Part of a small language model's weights: 9 layers.
Each number is 128 + 32 x the weight over the matrix's rms, rounded and kept within 0 to 255. Layers, rows and columns count from 0.

# layer 2 attention value, 64x64, rms 0.247, rows 0-20, columns 0-63
[[113 112 122 145 131 124 117 155  95 113 122 120 105 113 131 118 106 111 100 113  84 133 117 129 124 109  94  99 115 120  76  79 149 108 131 179 133 141 111 133  95 110 133 123 172 161 132 120  95 178 110 126 156  98  75 131  93 145 136 165 156  68 142  99]
 [121 129 108 186 101 107 123  86 155 121 138 125  91 197 117 104 164 119 147 121 177 140 166 119 153  78 135 129 128 147 118 144 162 155  96 184 122 124  46 112 145  82 185 138  90 173 188 140 106 128 163 156 161 143 114 102  83 126 105 149 145  47 151 150]
 [ 97 146 139 167 126 153 123  95  85 126 153 123 121 141 126 115 128 115 193 124 129 135 131 115 104 110  83 109 104 144 130 181 105 125  81 124 113 140 109 126 143 102 131 125 129 113  95 125 117  98 131 111 105  94  92  93 145  75 162 124 110 112 130 184]
 [135 136 142 129 137 124 113 153 141 117 133 121 127  76 116 112 125 121 109 136 140 143 130 126 191 129 141 147 101 152 122  99 117 105 145  98 147 129 143 145 143 110 123 122 124 108 125 127 145 156  92 124 119 170 116 191 104 171 137 157 119 141 143  87]
 [142 114 132 132 117 169  92  76 177 127 189 127  90 149 115 104 202 125 113  99 133  61 156  93 110 103  80 187 124 123  87 124  83 194 153 190 121  46 140 185 207 102  94 154  94  36 166 134 182 126 107  77 123 159 120 157 138 196 122 174 115 187 111  94]
 [156  92 106 155 103 166 156 135 142  92 124 124  34 127 118 140 141 124 146 109 146 131 132 126 137  88 158 143  95 167 166 186 107 136 144 116 124  70 134 102 201 107 118 124  91  62 154 155 203 124 169  90 133 133  98 137  92 145 126 156 144 108 131 126]
 [145 128 116 117 131  87 125 124 155 124 102 141 101 135 157 169 127 104 147 113 156 149 122  84 147 142 128 150 121 125 143 163 104 158 113  98 115 121  91 136 149 143 154 130 122 128 158 189 163 135 111 121  96 200 140 116 156  84 127 134  77 117  87 188]
 [212 110  82 119  99 137  97 123 108 139 148 172 118 123 106 139 165 124  86 118 187 169 203 124  55  89 125 101  70 120 145  82 131 136 101 144  86 101  90  81 121 150 127 114 102  97 112  27 123 124 117 169 196 109 165 102 162 168  86 108 118 165 129 120]
 [107  89 140 123 142 141 142  97 129 138 131 145  87 126  75 121 166 125  84 194 105 171 168 167  48 106 112 133  92 122 141  76 202  80 165 174 109 155 121  64 115  69 133 115 122 125 150 101 109 155 147 100 142 106 152 193 154 154 151  60 139 132  96 149]
 [138 107 133 180 197 129 165 128 138  83 112 172 141  80 100 123 127 150 181 127 164 143 139 135  81 100 109  74 168 133 129 112 145 131  90  75 127 155 110 115 131 140 105 211 150 108 165 105 167 155 146 142 206 156 201 118 117  39 124 170 138 125 107 104]
 [165 140 122  89 100 115 158 145 103 164 131 188 159 127 157 159 111 113  79  91 150 187 124 169  80 122  73 156 108 132 147  65 119 147 152 102 143 131 165 113 155 150 106  75 142 108 114  86 132 163  54 123 128 121 125  90 226 135 143  91 129 161  77 212]
 [147 130 133 141 122 134 129 209 116  79  49 100 132  75 125 136 100  77 129 150 175 127 132 122 172  93 193 141  91 152 123 131 100 128 119  96 120  81 143 142 158 136  81 143 125 154 147  86 143 151 158  97 175 162 185 132  95 191 126 165  86 153 180  95]
 [154 110 132 120  72 157 129 103 129 164 157 138 158 187 148 127 164  95 135 130 121 105 183 114 116 177 150 132  97 112 171 214 120 175  79 170 119 147 149 116  87 113 122 119 125 126 127 151 137  70 167 108 116 119 154 106 171 110 147  83 102 156  90 198]
 [130 113 131 118 137 164 158 140 139 149 128 148 233 101 141 122 123 114 128 150  85 115 109 153  98 113 124 117 109  97 132  84 155 121 172 148 129 135 169 112 135 149  77 135 137 145 138 124 107 164 141 134 180  64 121  60 158  81 131 130 155 169 105 112]
 [121 108 123  55 109 163 148  81 135 160 127 134 237 207 139 136  89 135 176 102  66  39 109 157 138 182 100 171 176 128 135 151 166 110 132 130 156  98 211 192  66 127 201 120 106 180 144 119 110 121 103 100 146 115 133  51 148 177  93 155 166 143 164  85]
 [160  93 115 102 130 147 136  80 126 137 104 183 155 116 126 110 215  82 130  58  88 173 184 152 106 180 157 160 143  76 150 118 155 138 150 171  93 136 147 125 105 124 160 115 107  80 129 180 148 164 158 135 111 171 141 130 120  92 123  97 109  99  63 161]
 [125 121 154 135 127 176 170 148  95 108 199 175 137 158 131 137  80 191 142 122 106 149 153 167 138 121 140  90 163 158 179  56 133 120  70  78 124 152 137 137 141 126 148 130 146 140  64 162  96 215  76  70 162  95  98  91 179 168 131 140 147 133 116 145]
 [ 95 106 143 118  79 116  94  65 140 184 118 171 113 189 167 128 123 129  66 164 137 170 122 135 106 168 154 148 130 113 105 106 154 159 176 215 174 136 147 126 130 106 160 104 110  89 116  89 119 128 127  74 141 139 193 129 140 166  88 113 125 150  79 125]
 [ 87 135 117 119  70 131  77 129 104 124 234 150 111 207 144 145  55 142  93 147 148 123  74 152 178 173 132 134 121 165 204 148 193 118 120 129 171 149 118 158 147 131 124 107  36  89 119 162 113  65  83 130 114 155 118 153 161 127  89 170 129  93 135 168]
 [149 172 137 100 137 139 137  97  76 115 169 118 166 168 147 120 162 135 135 167  92 107 116 115 144 180 167  80 146 130 174 197 105 116 106  18 144 167 198 153  98 127 141  82 122  44  67 179 128  75  72 105  80  91 148 125 148 144 157 115 147 164 135 143]
 [ 76  82 125 119 141 129 125  99 151 107 169 170  84 137 115 146 136 144 176 152 122 119 143 132 104 190 154 135 121 171 159 166 134 142 120 116 119 118 120 182 136  77 200 144 107 160 139 183 163 107 144 111 144 179  92 173 139 166 118 129 125 139 170 107]]